config.toml
norm_place = "pre"
positions = "learned"
bias = "all"
tie_word_embeddings = true
parallel_block = false
init = "normal"
init_std_o = 0.0034
init_std_up = 0.0174
optimizer = "muon_variant"
warmup_steps = 200
schedule = "wsd"
decay_shape = "linear"
max_steps = 13880
Each number is 128 + 24 x the weight over the matrix's rms, rounded and kept within 0 to 255. Layers, rows and columns count from 0.

# layer 5 MLP up, 3584x896, rms 0.0379, rows 3354-3406, columns 448-511
[[147 108 133 139 102 111 144 142 145 163 153 168 131 125 104 144 168 164 152 109 117 131 127 108 113 107 139 167 121 173 126 105 125 160 117  97 131 131 144 145 117 148 138 100 144 131 140 112 102 142  85 149 136  97 114 131  89 164 129 165 138 116 142 118]
 [139 143 129 141 154 115 141  86 167 141 133 130 118 109 115 140 125 123  95  87 114 107 132 126 115 111  96 129  95 144 150 132 111  95 162 134 129 140  98 139 121 107 147 126 114 128 113 115 115 124 153 133 131 128 157 128 129 146 108 133 151 112 150 135]
 [ 97 151 128 134 131 109 107 141 151 153 141 136 127 125 130  95 118 145 176 110  68 140 134 147 110 126 159 117 144 100 135 100 131 127 186 141 120 130 161 110 133 130 141 125 184 144 151 163 100 117 101 123 142 149 145 137 195 149 123 137  88 118 155 135]
 [139 113 188 115  95 137 129  92 110 172 125 132 148 145 105 129 151 121 126 170  83 140 109  55 104 130 134 119  99 112 123 101 145 137  86 161 138 120  90 124 118  99 160 131 135 105  99 151 150  87  82 118  99  90 168 137 148 114 114 110 170  88 100 124]
 [138 143  92 170 137 115 177  83 151  98 108 151  98 120 102 147 120 141 118 146 133  96  98 146 115 121 136 118 148  94 120 130 138  86 140 184 132 112 142 127 137  87 127  97  97 102 106 170 150 121 173 128 107 140 167 134 176 107  73 140 149 131 134 147]
 [141 112 134 133  86 130 132 183  68 115 137 108 142 153 115  83  76 163 137 149 127 175 119 123 110 134 114 143 155 146 127 120 189 121 129  84 202 156 105 153 132 157 137 115  99 162 147 138 114 125  95 151 122 137 149 117  81 102 113 159  99 103 102 153]
 [104 142 162 144 179 173 160 133 111 108 159 130 148 120 148 136 137  92 162  99 103 116 180 131 105 161 154 111 183 159 113 149 106 129 123 111 151  98 131 110 118 142 133 107 120 130  94 103 115 155 136 131  80  96 191 162 106 122 139 136 174 117 124 119]
 [147 144  88 106 123 129 142 136 179 142 106 132 137 102 111 102 135 130 118 128 163 129 142 120 113  93 124 170 127 110 104 147 108 105 123 161 146 173 165 124 128 114 145 110 114 100 117 149 127  77 110 112 133 165  88 158 113 127 104 129 144 110 111 142]
 [105 175 154 166 149 120 114 122 126 111 125  69 160 158 155 120 103 137 131 137 111 112 126 109 101  74 132 116 165 138  75  74 117 153 126 126  94 154 141  73 129  89 129 132 138 125 133 122 108  77 123 147 158  91 157 158 106 184  93 129 101 143 139 100]
 [112 181 119 120 143 123 122 163 119 121 105 112 136 168 152 109 119 133 158 142 117 107  97 114 122 149  74 123 134 127 121 162 124 147 140 161 117  95 152 117 134 111 132 118 156 151  97 133 136 147 122 118 139 109 145 149 144 122  78 132  97 147 105 127]
 [ 92 115 106 132 124 129 106 157  97 114 115  89 131 139 150 126 166  96 104 136 144 120  71 144 148  84 127 116 108 159 117  82 134 106 108 134 149 157  91 143 113 139 161 118 179  93 137 128  92 115 153 117 127 131 180 112 140 100 101 133 136  92 142 122]
 [108 118 128  92 132 136 150 143 129 113 168 143 141 134 122 115 119 107 125 152 176 103 122 159 113 116 153 108 152 127 131 104 126 124 140 108 116 113  96  87 129 142  88 131 181 141 119 176 118 127 168 130 166 131 143 156 146 115 111 151 105 164 144 145]
 [115 107 123 131 173 139 119 110  61 188 133 130 117 105 137 164 120 142 142 171 151 144 111 156 132  88 101 117 135  90 186 121 100 122 112 111 132 112 104 187  98 151 121 112 130 141 125 108 150 121 104 176 136 129 114 124 102 125 101 112 128 169 157 151]
 [135 109 108 159 170 128 118 113 101 118 137 124  68 150 141 103 156 153 138  95 135 111 146 137 132 177 122 128 106  86 100 121 107 119  65 157  96  79 130 131 108 107 104 137 148 124 114 154  88 145 142 126 177 123 146 134 146 134 142 131 119 142 145 120]
 [110 168 136 143 128 125 147 126 133 151 177 130 127 167 143 114 112 118 118 112 109 110 116 116 125 107  94 133 135 130 149 159 115 148 131 109 144 112 106 129 143 138 113 118 128 119  87 103 119 134 125 172 168 130 101 165 155 171 117 152 134 136 141 121]
 [135 145 162 138 104 115  97 149 174 147 145 149 133 115 104 145 151 145 147 113 142 160 159 120 128 133 156 105 145 194 136  82 101 107 100 127 144 127  82  85 115 114 134 137 136 162 129  79  78 167 146 158 162 122 148 108 136 110 100 129 113 105 135 129]
 [127  84 117 117 145 113 144 128 166  91 102 143 128 133 143 115 119 127 109 110 172 121 103 125 154 105 191 151 128 166 116 157 144 137 132 136 139 110 121 136 173 148 115 145 121  94 144 145 148 145 117 101 103 143 134 141 104 143  79 141 120 111 122 114]
 [145 130 106 136 139 102 127 105  95  85 115 160 123 138 117 137 114 125 122 140 139 141 167  87 164 134 117 115 147 197 132 116 105 161 103 157 129 136 150 116 110 145 105 153 157 116 161 101 130  91 126 128 157 109 128 113 141  97 158 172 126 162 131 127]
 [143  88 118 104 124 129 205  96 133 171  76 142 132  83 145 128 108 169 165  88 119 122 147  86 128 176 117  98 136 153  92 116 136  94 150 113 136 134  92 152  92 137 196 145 141 117 127  85 127 134  78 143 151 149 130 151 125 149 149 124 151  97 132 185]
 [144 139 143  91 148  92 130 111 136 125 115 137 142 122 114 127 117 151 123 121 111 106 131 155 155 151 140 158 141 147 153 117 147 161 132 109 141 126 177 158 109 138 152 118 124  99 108 146 111 117 116 155 109 137 133 184 124 109  90  76 124 126 124 190]
 [ 96 114 124 102 143 111  95 156 121  92  87 103 136 138 149 146 108 129 146 103 143 107 136 145 111 137 100  98 145 126 129  93 107 127 115 152 120 146 143 147 142 147 126 135 103 163 121 147 133 153 126 113 163 146 133 129 124 106 129 127 120 138 133 116]
 [135 110 185 147 141 116 145 129 146 133  97 154 140 126 139 148 140 146 159 101 156 109 144 141 149 143 137 154 146 113 129 109  83 134 133 108 140 163  80 105 105  80  83 122 190 134 128 109 141 160 102 131 112 185 113 109 126 113 153 158 167 114 161 121]
 [ 97 143 147 136 157 121 164 108 149 163 100  85 125 118 101 122 110 141 122 161  99 125 132 126 128 151  82 130 131  72 154 113 142 124 107 159  61 110 131 107 110  90 133 111 130 127 129 148 134 123 127 109 104 112 158 112  80 144 149 154 130 133 124 151]
 [121 128  96 131 107 112 116 180 127 126 114 153 117 128  93  94 133 122 112 137 142 142 147 144 138 141 111 121 165 132 114 131 158 151 114 144 154 120 122 159 183 137 112 138 149 116 123 116 109 130  91 141 140 127 147 116 150 107  86 152 157 123 136 132]
 [146 170  95 150 134 117 130 113 127 147  72 141 155 123  84 123  80  88 122 139 120 105 124  83 142 103 154 131 159 123  98  87 118  90 179 138 146  72 122 154 107 133 127 132  97  86 139  96 155 101 116 111 129 143 153 131 147 109 109 104 150 128 110  62]
 [131 145 156 149 155 156 126  83 172 148 101 135 107 155  89 112  95 115 165 197 165  87 128 100 124 128 131 129 146 144 131 153 148 142 130 118 121 118 114 177 132  66 120 146 138 122 116 139 129 171 126 167 104 126  96 126 109 144 128 164 128 150  93 103]
 [139 117 132 152 114 133 140 106 102 123 109 140 192 129 139 127 135 149 136 139 119 146 146 142 106 136 145 118 162 109  94 170 137 129 130 140 112 138 131 124 139 149 120 146 134 116 147 124  73 140 100  99 126 124 153 117 107 113 136 127 125 162 123  86]
 [ 98 107 138 149 166 115 136 133 100  74 120 122 110 140 182  99 161 126 121 130 148  99 140  98  67 121 150 136  64 152 160 153 120 180 109 132 134 127 136 137  97 151 131 192 135 118 133  97  38 133 141 115 118 107 130  95 103 109 120 131 142 196  93 115]
 [168 156 116 117 112 169  99 108 109 113 127  76 117 120 126 101 150 128 136 116 145  91 124 104 116  91 143 153 166 132 114 104  77 104  88 100 151 156 143 130 153 174 150 157 174 103 166 135  90 130 173 135 117 116 142 125 119 183 158 193 133 144 126 112]
 [133  89 128 104 124 140  91 148 121 120 145 140 116 143 108 127 128  76 145 125 143 126 163 126 100 120  57 116 140 106 101 138 147 177 152 143 129 136  70 115 126 140 105 107 107 117 116 108 157 151 157 131 173 121 116 110  99 124 124 163 156 132 105  95]
 [ 91 146 133 140 112 154 132 100  95 134 132 122 155 182 112 182  99  68 114 150 132 154 117 132 137 134 140 120 151 131 116 134 146  88 105 133 144 170  76 165 130 129 106 132 120  85 105 123 172 151 129 125 167 111 112 120 151 149 111  87 130 171  93 163]
 [115 138 126 102 161 121 130  69 145 122 108 113 150 113 149 137  65 118 123 112 186  87 128 107 125 161 159  93 145 154 136 139 115 122 143 153 133 104 101 134 131 115 140 136 146 180  84 128 154 112  83 123 160 164 113  87 145 194  99 136 126 150 169 157]
 [123 109  91 134 124  95 118 103 117 152 139 119 107 149 146 104  93 119 124 137 104 145 145 108 141 159 146  89 142 140 113 110 146 146  98 119 133 124 116 129 120  88  78 105 163 110 127 140  97 134 115 153 149 167 129  98 151 127 137 174 115 156  83 104]
 [141 128 107 121 132 142 112 142 143 119 149 123 138 154 112  97 119  91  95 177 157 142 117 148 130 120  84 135  70 167 124 158 145 158 106 121 166  92 127 121 144 177 155 186 104 131 121 103 116 141 109 123 105  99 134 179  94 106  88 155 153 134 156  84]
 [119  98 153 118 130  94 182 113  86 173 126  92 124 128 117 138 103 167 122 136 164 119 105 150 106 165 105  99 155 126 131 108 143 165 183 118 161 112 129 122 115 139 135 114 128 123 148 109 140  87 119 126 126 109 120 151 130 131 138 126 129 120 111 115]
 [133 119 108 102 128 111  92 118 124 150 136  95 119 117  70 128 132 128 122  93  87 122 129 131 112 127 136 157 138 130 114 126 125  86  99 126 117 182 149 170 157 174 130 152 104 149 153 128 109 128 112  91 145 133 143 131 126 115 148 110 142 156 119 112]
 [ 88 157 127 117 124 150 130 123 130 146 104 136 139 157 138 115 154 106 150 162 136 136 140 121 166 150 158 157 155 110 156 206  92  94 137 107 112 140 137 134  91  88 133 126 116 169 169 163 124 109 147  97 117 101 196  85 152 146 156 110 185 156 150 166]
 [157 146 138 164 116 115 160 122 151  75 127 124 113 105  93 133 110 148 134 122 144 118  46  84 116 128 115 128 158 123 108 171 117 153 139  99  90  79 163 145 118 123 124 124 171 112 137 138 114 165 167 151 180  99 161  99 117 131 108 114 114 145 123  89]
 [137 117 159 154  98 137 126 148 120 154 149 148 141 143 134 144 113 135 140  84 125 112 131 149 121 116 108 112 137 125 139 102 101 144 128  77 129 121 167 170 106 130 134 158 112 108 158 167 124 112  88 125 119 125 162 107 128  94 148 102  79 135 120  88]
 [168 109  93 110 153 144 135 132 147 125 101 109 142 113  98 130 131 141 156  84 166 130 146 110 108 129 149 119 118  62 111 126 120 156 106 123 146 135  77 147 134 147 106 137 141 129 145 122 113  99  91 140 119 162 125 116 129 138 170 124  73 146 168  95]
 [102 158 161 102 118 123 117 150 127 126 156 105 137  95 122 141 158 131 124 118 132 123 133 124 127 111 137  98 133 127 134 131 144 130 124 122 120 131 128 143 141 136 153 126 128 115 118 129 133 112 109 105 136 138 120 155 130 117 171 117 130 144 154 150]
 [135 115 145 126 173 152 153 113 159 111 185 104 108 129 146 127 121 114 109 109 140 127 119 130 109 143 152  98 123 131 167 129 142  99 130 131 129 104 112 150 131 117 137 122 103 144 129 109 115  96 172 112 128  78 156 135 152 148 136 149 146  92 176 118]
 [151 108 145 134 130 138 136 124 128 105 152 104 144 134 142 129 158 145 141  95 151  97 140 120 136 110 120 145 152 154 140 144 106 143 143 122 140 167 145 167 101 116 171 161 139 159 131 131  74 116 107 116 129 148 120 106 124 131 135 120 152 139 149  97]
 [159 122 129  94 132 124 120 159 147 126 149 102 134 135 143 150 159 129 127 117 183 143 161 119 140 150  92 155 129 125 113  88 125 162 128 121 151 119 113 108 124 140  72 118 147 153 162 138 135 142  77 104 149 137  98 137 128 125 149 148 129 148 110 103]
 [106 125 109 140 120 108 131 112  98  89 118 115 142 108 123 101 113 130 141 150 103 100 188 107 119 135 104 139 149 105 130  95 106 144  97  74 108 110 122 119 136 116 159 144 171 101 125 115 109 103 123  93 138 113 128 155 112 123 150 127 127 148  92 112]
 [142 145 131 113 131 105 139 136 106 104  80 127 149 141 135 158 141 149 120 112 121 109 135 112  66 156 132 130  98 120 121 148  89 148 132 121 155 102 118 125 104 115 131 136 140 138 130 122 164 117 166 124 192 134 121 149 119 128 146 117 105 164 138 125]
 [141 107  75 126 133 180 110 114 136 158  90 114 101 114 138 120 138 142 119 103 117  78 155 166 119 147  96 129 113 130  94 106 109 132 121 109 132 105  87 129 148 139  99 127 131  93 122 120 105 170  83 112 141 107  97 108 151 136 116 152 145 173 101 110]
 [139 124 108 108 164 123 119 138 121 110 116 166 124 142 113 148 134 126 157 168 105 108 150  75 135  95 127 129 108 118 129 108 134 166 139 112 128 113  82 127 110 153 155 113 136 144 137 174  95 146 121 145 124 165 138  96 112 154 165 114 140 141 129 115]
 [121 147  88 136 109 110 154 153  65 169 160  98 132 158 114 116 112 138 138  99 130  95 125 109  99 135  96 143 142 114 129 184 118 149 127 121 102 108  94 144 146 135 114 133 117 148 107 106  90  89 138 131 166 168 154 119 133 141 118 138 112 109 179 139]
 [106 126 131 149 115 209  94 113 155  67  82 131 114 128 163 143 113 124 132 143 145 120 149 107 123 143 122 113 135 140 127 104 148 130 108 145 140 111 114 163 154 103 143 101 122 110 124 137 133 125 121 117 150 137  94 128 117 112 153 125 156 121 155 112]
 [112 103 105 185 100 136 126  93  98 147 101 110 120 117  87 123 121 108 140 157 133  84 148 146 156  87 135  53 119 116 132 183 120 114 126 148 139 116 140 151 126 131  67 134 139 119  80 122 155 112 134  87 156 118  94  81 145 162 148  69 137 168 128 116]
 [121 107 123 115 119 125 109  78 146 134 126 100 145 117 145 146 157 113 169 109 106 155  87 135  97 159 126 131  88 123 133 101 124 179 121 130 141 139 123 135 161 144 119 168 136 137 147 152 173 103 119 152 130 112 148 104 146 127 154  93 121 103 106  94]
 [132 132 139 157 121 118 125 113 114 123 157 113 143  99 130  69 154 123 147 125 145 145 131 123 131 134 142 128 171 104 150 139 149 163 139 138 136 130 122 120 121 122 161 102 114 117 169 148 156 126 118  98 148 164  99 130  98 136 149 114 131 136 136 128]]
# layer 5 MLP down (transposed), 3584x896, rms 0.0713, rows 3354-3405, columns 448-511
[[134 134 151 115 108 105 123 145 176 130 133 144 124 133 121 139 134 152 152 150 148 135 130 133 112 110 140  78 132 140  99  98 156 130 163 105 111 143 140  90 122  87 150 126 141 134 154 108 157  96 169 133 126 101 156 154 115 130 106 167  89  95 126 144]
 [130 196 116  91 163 161 147 157 133  93 121 122 108 124 141 142 110 138 150 109 130 117 171 124 121 103 134 159 136 115 114  92 139  90 114 115 138 103 110 120 124 112  94 101 122  88 141 125 117 130 124  95 128 114 157 145 107  96 175 106 123 136 129 100]
 [103 116  79 140 143 131 120 156 132 135  82 110 159 105 134 123  93 125 103 126 111 117  93 106 163 113 165 122 148 138 126 180 129 116 144 115 120 113 129  99 109 141 114 106 118 113 112 109 110 123 131 148 137 146 100 128 148 106 142 160  92 146 131 141]
 [166 130 117 128 160 164 151 149 179 172 164  82 151 159 143 119  88 133 124 154  94 115 124  97 161 130 112 137 138 123 109 145 125 166 110 120 114 111  94 129  98 103 136 162 114 164 113  92 121  91 124 143 111  87 133 143 110 190 123 122 159 140  77 116]
 [117 157 114 162  96  92 125 149 118 126 104 161  86 125 139 133 176 131 117 137 160 130 132 144 144 150 174 134 157 126 146 155 123  96 117 165 142 143 141 134 169 137 160  64 164  77 135 141 120 104 146 122 112 112 175 147 158 133 134 125 112 147 139 174]
 [117 116 148 131  67 158  83 138 109 149 115 146 150  99  78 151 117 134 102 146 129 160 137 114  92 104 116 147 177 136 115 138 132 103 146 116 134 130  79 162 125 139 120 114  96 161 124 197 144 142 146 136 120 122 152  96 117  82 106 132 102 106  87  91]
 [148 179 126 121  95 112 125 186 124 114 138 149 117 124  94 129 165 130 124 120  97 149 132 163 115 105  74 155 175 149 103 165 147 137 131 100 140 127  97 161 105 108 106 118 106 120 160 136 106 112 105  98 124 193 166 169 118 131 114 151 160 126 122 139]
 [112 163 132 114 106 125 146 136 138  91  81 142 149 167 100  89 112 148  58 107 149 134 109 151 114 108  97 112 161 132 104 124 151 111 118 103 170 162 179 145 118 170 158 112 192  98 114 159 134 136 120 100 110 163 165 138 172  79 130 160 139 120 117 135]
 [113 133 171 190  96  78 100 160 134 154 125  92  85 160 128 131 109 103 170 108 124 126 135 185 139  88 145 147 154 168 116 100 100 165 127 134 122 141 119  98 151 117 107 114 117 146 127  92 144 135 130 190 168 135 119 147 117 130 103 155 126 161 140 106]
 [138 147 126 125 165 124 138 156 122  98 145 118 139  89 110 170 152 133  91 143 116 136 130 140 134  87 144 130 135 147 140 158 123 102 146 148 117 118 126 137 134 148 137 102 130 158 135 120 147 163 144 122 155 108 133 111 116 128 171 155 141 144 140 146]
 [111 120 112 150  68 145 136 138 127 111 128 120 154 159 128 102 144 117  82 164 104 163 110 146 145 145 148 114 171 146 137 150 103 116 144 143 143 130 103 119 129 131 142 126 107 123 122 154 121  80  94 139  88 116 144 126 105 100 115 136 126 148 128 134]
 [154 109 110 136 112 113 111 128 114 151 105 140 130 140 116 131 114 149 156 115 186 136 142 145  90 131 106 135 126 126 142 106 148 136 167  86 171 114 168 135 171 147 115  74  89 129 118 151  99 153 135 120 126 126  84 108 132  93 176 169 120 133  80  91]
 [123 131 103 158 133 138 124 122 140 121 112 114 114 137 136 131 147 156 120  61 127 103 108 165 104 186  78 153 115 120 157 100 133 135  84 130 146 125 120 128 127 144  89  96 122 117 151 130 170 138 122 120 141 135  90 131 124 134 120 118  98 163  98 129]
 [121 128 137 142 142 105 146  98 109 147 122 127 143 111 127 150 147 115 108 164  94 161 113 130 120 137 113 119 131 175 127 141 142  95 125 138  94 113  94 144  90 145 142 135 128 116 146 110 152 137 112 104 126 143 156  67 124 152 127  87 116 105 115 133]
 [143 120  67 170 123 122 142 150 105 149 140 110 132 149 143 150  78 157 114 126 144 125 158 147  99 163 137 149 128  94 126 120 119 104 129 171 128 143 209 149 182 118 129 120  99 139  65 129 115 123  94 122 128 147 124 137 162 150 159 110 147  95 112 110]
 [107 102 136 134  77 112 106 117 151  98 133 149 117 117 116 128  64 136 170 129 166 196 157 126 159 163 129 116 166 169 133 141 143 138  86  81 129 119 162 133 110 139  93 147 119  38 174 150 110  95 139 124 147 124 111 132 126 135 137  96 106 147 118  83]
 [ 87 136 124 150 132 124  98 111 126 129 133 106  91 112 119 132  99 160 117 117 128 154 116 164 147 154  97 108 119 122 130  82 129 109 142 154 100 151 156 141 164  85 123 104 121 149 118  96 142 118 104 117 128 132 122 125 143 159 124 151 124 181 121 147]
 [134 147 144 159 130 164 130 129  96 128 127 139 108 159 157 114 155  65 129 177 113 128 111 137 139 134  94  74 179 150 128  91 141 133  87 150 127 153  93 126  99 134 123 121 119 130 111  91  95 108 179 164 154 128 155 129 125 133  96 166  95 147 167 110]
 [110 145 121 102 120 136 135 138 183 141 112 155 132 103  61 157 118 168 188 113 133  72 109 137 129 142 131 147 123 168  79 121 139 129 107  88 109 180 122 125 134  91 155 136 169 112 134 104 114 141 120 117 100 109 140 130 132 137 175 113 132 116  96 132]
 [136 103 145 120 143  68 124 123 102 166 155 137 159 106  88 103 110 103 132 138 101 143 103 169 158 151 124  78 133 161 156 139 110 135 109 119 128 129  99 121 112 119 112 141 138 131 135 154 167 140 109 146 126 132 160 118 133 101 121 146 163 112 134 120]
 [ 89 131 112 121 135 146 130 136 126 109 135 141 124 173 120 103 121 163 109 157 144 119 123 105 140 184 131 118 138 146 128 129 192 101 108 109 164 111 116 107  91 106 148 125  96  86 152  94 146 154 135  95 150 153 138 168 111 139  94  95 132 117 141 124]
 [142 123 154 126 145  84 139 121 125 102 118 139 117 163 126 156 172  87 151  58  93 144 123 181  83 111  96 118 131 120 148 128  87 141 156 119 156 134 133  97 111  91  92  87 152 102 112 114 127 135 145 107 120 148 113 127 135 112 101 125  96 126 123  79]
 [127 140 105 118 106  86 140 124 125 103 154 123 129 138  97 131 132 148 130 139 139  58 112 152 136 143  91 110 102  93 167 144 135 120 144 148  86 140 132  96 132 154 139 126 170 161 127 146 110 151 120  70 121 133 156 125 128 124 165 139 117 144 133 119]
 [146 141 149 104 138 173 106 141 149 146 148 137 150 125 142 128 106 150 130 115 114 137 141 133 148 103 128  97  98 148  95 147 145 145 147  95 107 102 134 142 168 117  98 133 148 142 158 122 152 130 146 132 122 159 121  84 133 125 129 143 135 155 120 108]
 [157 139 149 155 105 118  83 112 121 154 130  99 141 104 101 110  96 140 136 120  70 149 146 170 158  97 108 133 115 114 108  90  89 147 150 144  97 115  98 167 141 139 130 121 130 122 160 154 112 162  97 115  92 137 123 121 109 102  85  43 181 158  73 134]
 [134 154 138 163 133 151 127 151 145 153  94 134 128 162 148 135 111 123 115 134 121 116 127 133 119  92 116 102 159 121  96 137 100 135  87 129 169 117 132 143 136 126  95 138 106 126  93 140 105 162  91 167  85 140  97 146 116 119 179 147 156 101  77  82]
 [ 96  93 114 138 126 164 158 131 149 130  90 128 108 137 138  85 138 153 123 137 127  89 107 126 126 130 138 147 143 131  98 117 143 123 120 153 107 167  88 135 138 127 155 149 124 150  78 144 135 185 123 143 150 104 132 124 149 158 115 101 159  94 127  99]
 [117 147 170 143 179 110 167 151  92  96 122 118 104 121 134 117 153 140 140  54 121  98 118 126 127 167  69 151 110 116  95  70 110 168 114 115 152 122 149 165 124 143 141 122 120  82 101  93  68 108  78 167 134 143 141 151 112 136 101 108 121 185  92 136]
 [ 78 116  92  89 155 140 161  95  84  86  72 133 133 132 139 149 103  68 187 127 123 119 155 131 112  58  87 118 134 141  93 120 167  97 117 144 111 144 113 156 127 108 139 102 131 162 145 101 166 140 143 112 105 150  84 162 115 135 152 133  97 132 124 161]
 [ 98 125 148 110  94 128  98 130 157 149 153 111 128 119 116 166 134 111 135 113 139 121 147 149 132 123 110  85  50 121 131 131 155 146 120 143 145 125 101 163 121 133 161 110 150 116 149 110 114 167 143 117 139 164 124  85 140 117 156 126 172 173 117  74]
 [105 112 117 140 125 130 181 110 134 109 141 150 178 138 107 119 130 111 136 120 123 160 150 138 112 155 122 164 130  92 135 127 162 130 112  88 122 126 129 134 135 134 116 120  71 164 137 156 163  92 124  89 139 179 139  93 162 121 119 111  98 175 130 113]
 [102 111 138 170  65 133 106  96 130 114 146 150 126  83 106 105 115 142 152 143 140 149  80 189 111 130 136 146 141 134 136 107 127 127  90 156  75 123 119 138 111 167 123 194  56  96 111 108 164 178 123 147 127 143 103 170 110 121 134 118 119  77  61 115]
 [ 99 115 142  94 126 142 117 154 107 187 119 133 129 137 156 121  71  96 167 117 132  92 110 100 143 138 128 150 127 135 143 175 130 141 137 123 174 117 100 136 159 111  85 122 149 112 171 158  71 134 138 143  61 142  74 123 154 129 138 121 108 135 148  82]
 [125 111 115 136 137 150  96 126 171 126  98 114 134 144 121 111 127 118 134  98 153 139 177 151 124 150 139 125 130 150 140 106  82 135 122 122 143 101 105 139 102  96 108 116  93  89 151 123 126  86 135 117  85 131 117 123 111 120 131  89 169  92 148 131]
 [129 116 123 136 104 169  92 149 156  99 130 132 145 127  92 168 178 103 128 153 124 140 206 134 180 121 145 129 112 142 139 153 171 125 133  83 100  81 137 128 115 114 156 175 141 105 127 182 119  97  95  95  84 137 126 106 120 138 128 107 135 116 107 112]
 [140 117 127  86 117 107 110 129 115 149  94 141 152 128 101 102 125 128 124 118  91  98 157 128  80 147  98 145 126  96 106  97 116 132 116  54 117 130 147  91 151 125 119 125  68 142 164 122 167 109 107 101 107  83 143  82 135 142 152 153 164  85 158  97]
 [ 95 158  90 129 176 152 122  18  99 152 109 140 173 136 109 114 121 136 106 159 119 215 125 140 143  95 123 114 110 167 141 116 136 136 158  78 139 138  72  79 146 162 164  83 176 127 131 104  99 104 134 125 121 145 131 140  71 115  78 141  96 102 168 207]
 [120 104 169 116 121 130 142 171 118 146 147  98 108 135 144 123 142 113 111  97 123 134 166 119 153 119 136  97 151 138 104 130 102 137 103 114 134 112 146 122 119 125  92 144 159 104 148 123 147 181 113 127 153 104 118 124 162 140  88 133 162 129 104 131]
 [112 158 102 128 156 105 128 113  85 135 115 111 117 130 143 143 125 127 128 144 143 148 158 106 132 108 125 103 150 132 139 157 131 140 143 118 107 117  67 118 115 154 123 146 119 122 182 130  77 132 144 160  98 173 152 112  87 124 123 167 125 168  89 110]
 [114 146  96 142 166 144 116 113 125 127 177 108 138  69 111 102 176 145 137 117 156 141 138  48  99 132 146 129 154  98 122 139 149 119  87 104 129 113 102 136  78 135 143 138 152 161 139  88 111 115 123 134 105 142 103 145 123 160 130  90 140 125 138 112]
 [125 119 135  90 152  93 135 146 114 134 100 136 103 161 145 128  99 131 130 136 103 117 106 108 115 126 130 147 150 168 121 109 129 136 106 162 127  94 119 118  99 118 148  91 109 111 118 145 146 153 173 108  72 139 104 161  96 114 112 130 141 145  91 149]
 [139 131 163 160 102  92 113 120 142 151 140 114 118 120 173 133 115  89 100 174 128 126 128 136 156  88 130 120 115 135 160 179 138 105  72 129 132 132 116 144 126 145 147 101  91 143  91 154 191 135 187 133 146 143 148  88 129 168 181 136 119  97  95  77]
 [138 110 156 149 156 145 139 150 113 114 113 131 159  86 157 133 139 117 108 147  91 162 107 110 127 138 102 145 146 130 131 137 126 117 119 101 107  93  68 124 123 155 135 131  92 183 118 131 111 157 109 141 153 198 129 140 151 121  92 130 142 144 106 107]
 [177 129 113 176 156 103 107 111 137 141 116 116 120 142 135 109 159 132 142  99 161 102 158 133 127 125 125 135  79 108 162 181 113 140 137 128 102 100 156 196 160 110  76 117 125 177 152 157 118 122 135 156 162 165 145 100 166  78 190 129 161 164 120 108]
 [128  81 140 157 149 122  99 136 101 126 100 141 160 133 133 136 177 178 134 100 141 125 108 123 152 131 159 154 126 119 127  94 146 147  95 118 156 173 100 127 136  90 147 180 119 116 146 120  94 129 109 143 153 135 110 100  85  80 157 144 104 147 143 130]
 [133 147 116  73 134 100 104 153 123 157 161 131 106 148 115 153 127 134 120 137 159  92 168  47 125 142 131 157  94 130 123 110 145 128  76 105 147 151 137 155 132  92 130 130  95 176 163 159 144 102 131 160 151 155 124 120 117 152 145 126 152 188 125 111]
 [167 125  97 134 149 161 126 186  96 123  77 111 179 142  62 130 111 154 114  85 169 127 142 138 203 152 117  99 140 112 131 103 126 140 131 146 119 108 109 124 126 115  92 131 129 153  94 127 157 145  80 145 106 146 128 126 110 137  98 125  85 105  97  95]
 [ 99  98 160 152 144 104 145 141 115 128 160 139  84 129 136 140 171 131 155 146 117 125 137 148 110 142 126 166  87 140 111  97 146 131 144 123 125 120 175 110 106 122 152 128 178 161 136 129 140 113 101 120 155 132 124 183 114 104 177  91 135 136 161  75]
 [128 131 166 161  92 116 114 129 126 142  75 114 124 105 132 106 122  97  96 160  96 142 120 140 122 157 110 102 116 127 166 142 132 143 102 117 136 109 143 114 176 126 141 134 107 127 109 128 127  98  98 139  95 123 165 146 173 128 121  95 104 153 156 111]
 [149 118 120  92 155 177 148 117 127 127  89 147 139 137 137 155 143 142 132 103 104  96 136 109 123  98 142 111  98  92  91 123 152 135 128 102 178 150 122  88 120 100 149 150 114 126 123 115 152 152 140 117 140 129 112 173 137 101 138 126 110 145 145 140]
 [136 145 112 133 148 114 145 131 135 149 125 181 110 112 110 117 110 119 135 132 120 145 129 137 100 120 155 104 123 122 125 118 173 126 152 122  94 137 137 118 111 167 124  77 132 169 109 123 138 133 122 128 126 128  98 122 143 165  79  99 108  95 102 163]
 [149 169 118 160 114 148 121 117 120 152 128  84 108 127 118 129 143 128 148 158 140 143 186 101  72 109  92 140 148 116 105 122  67 130 155 158 144 113  98 112 141 119 162 111 147 135 129 135 170 145 161 110 134 103 115 125 160 169 135 130 136 137 139 162]]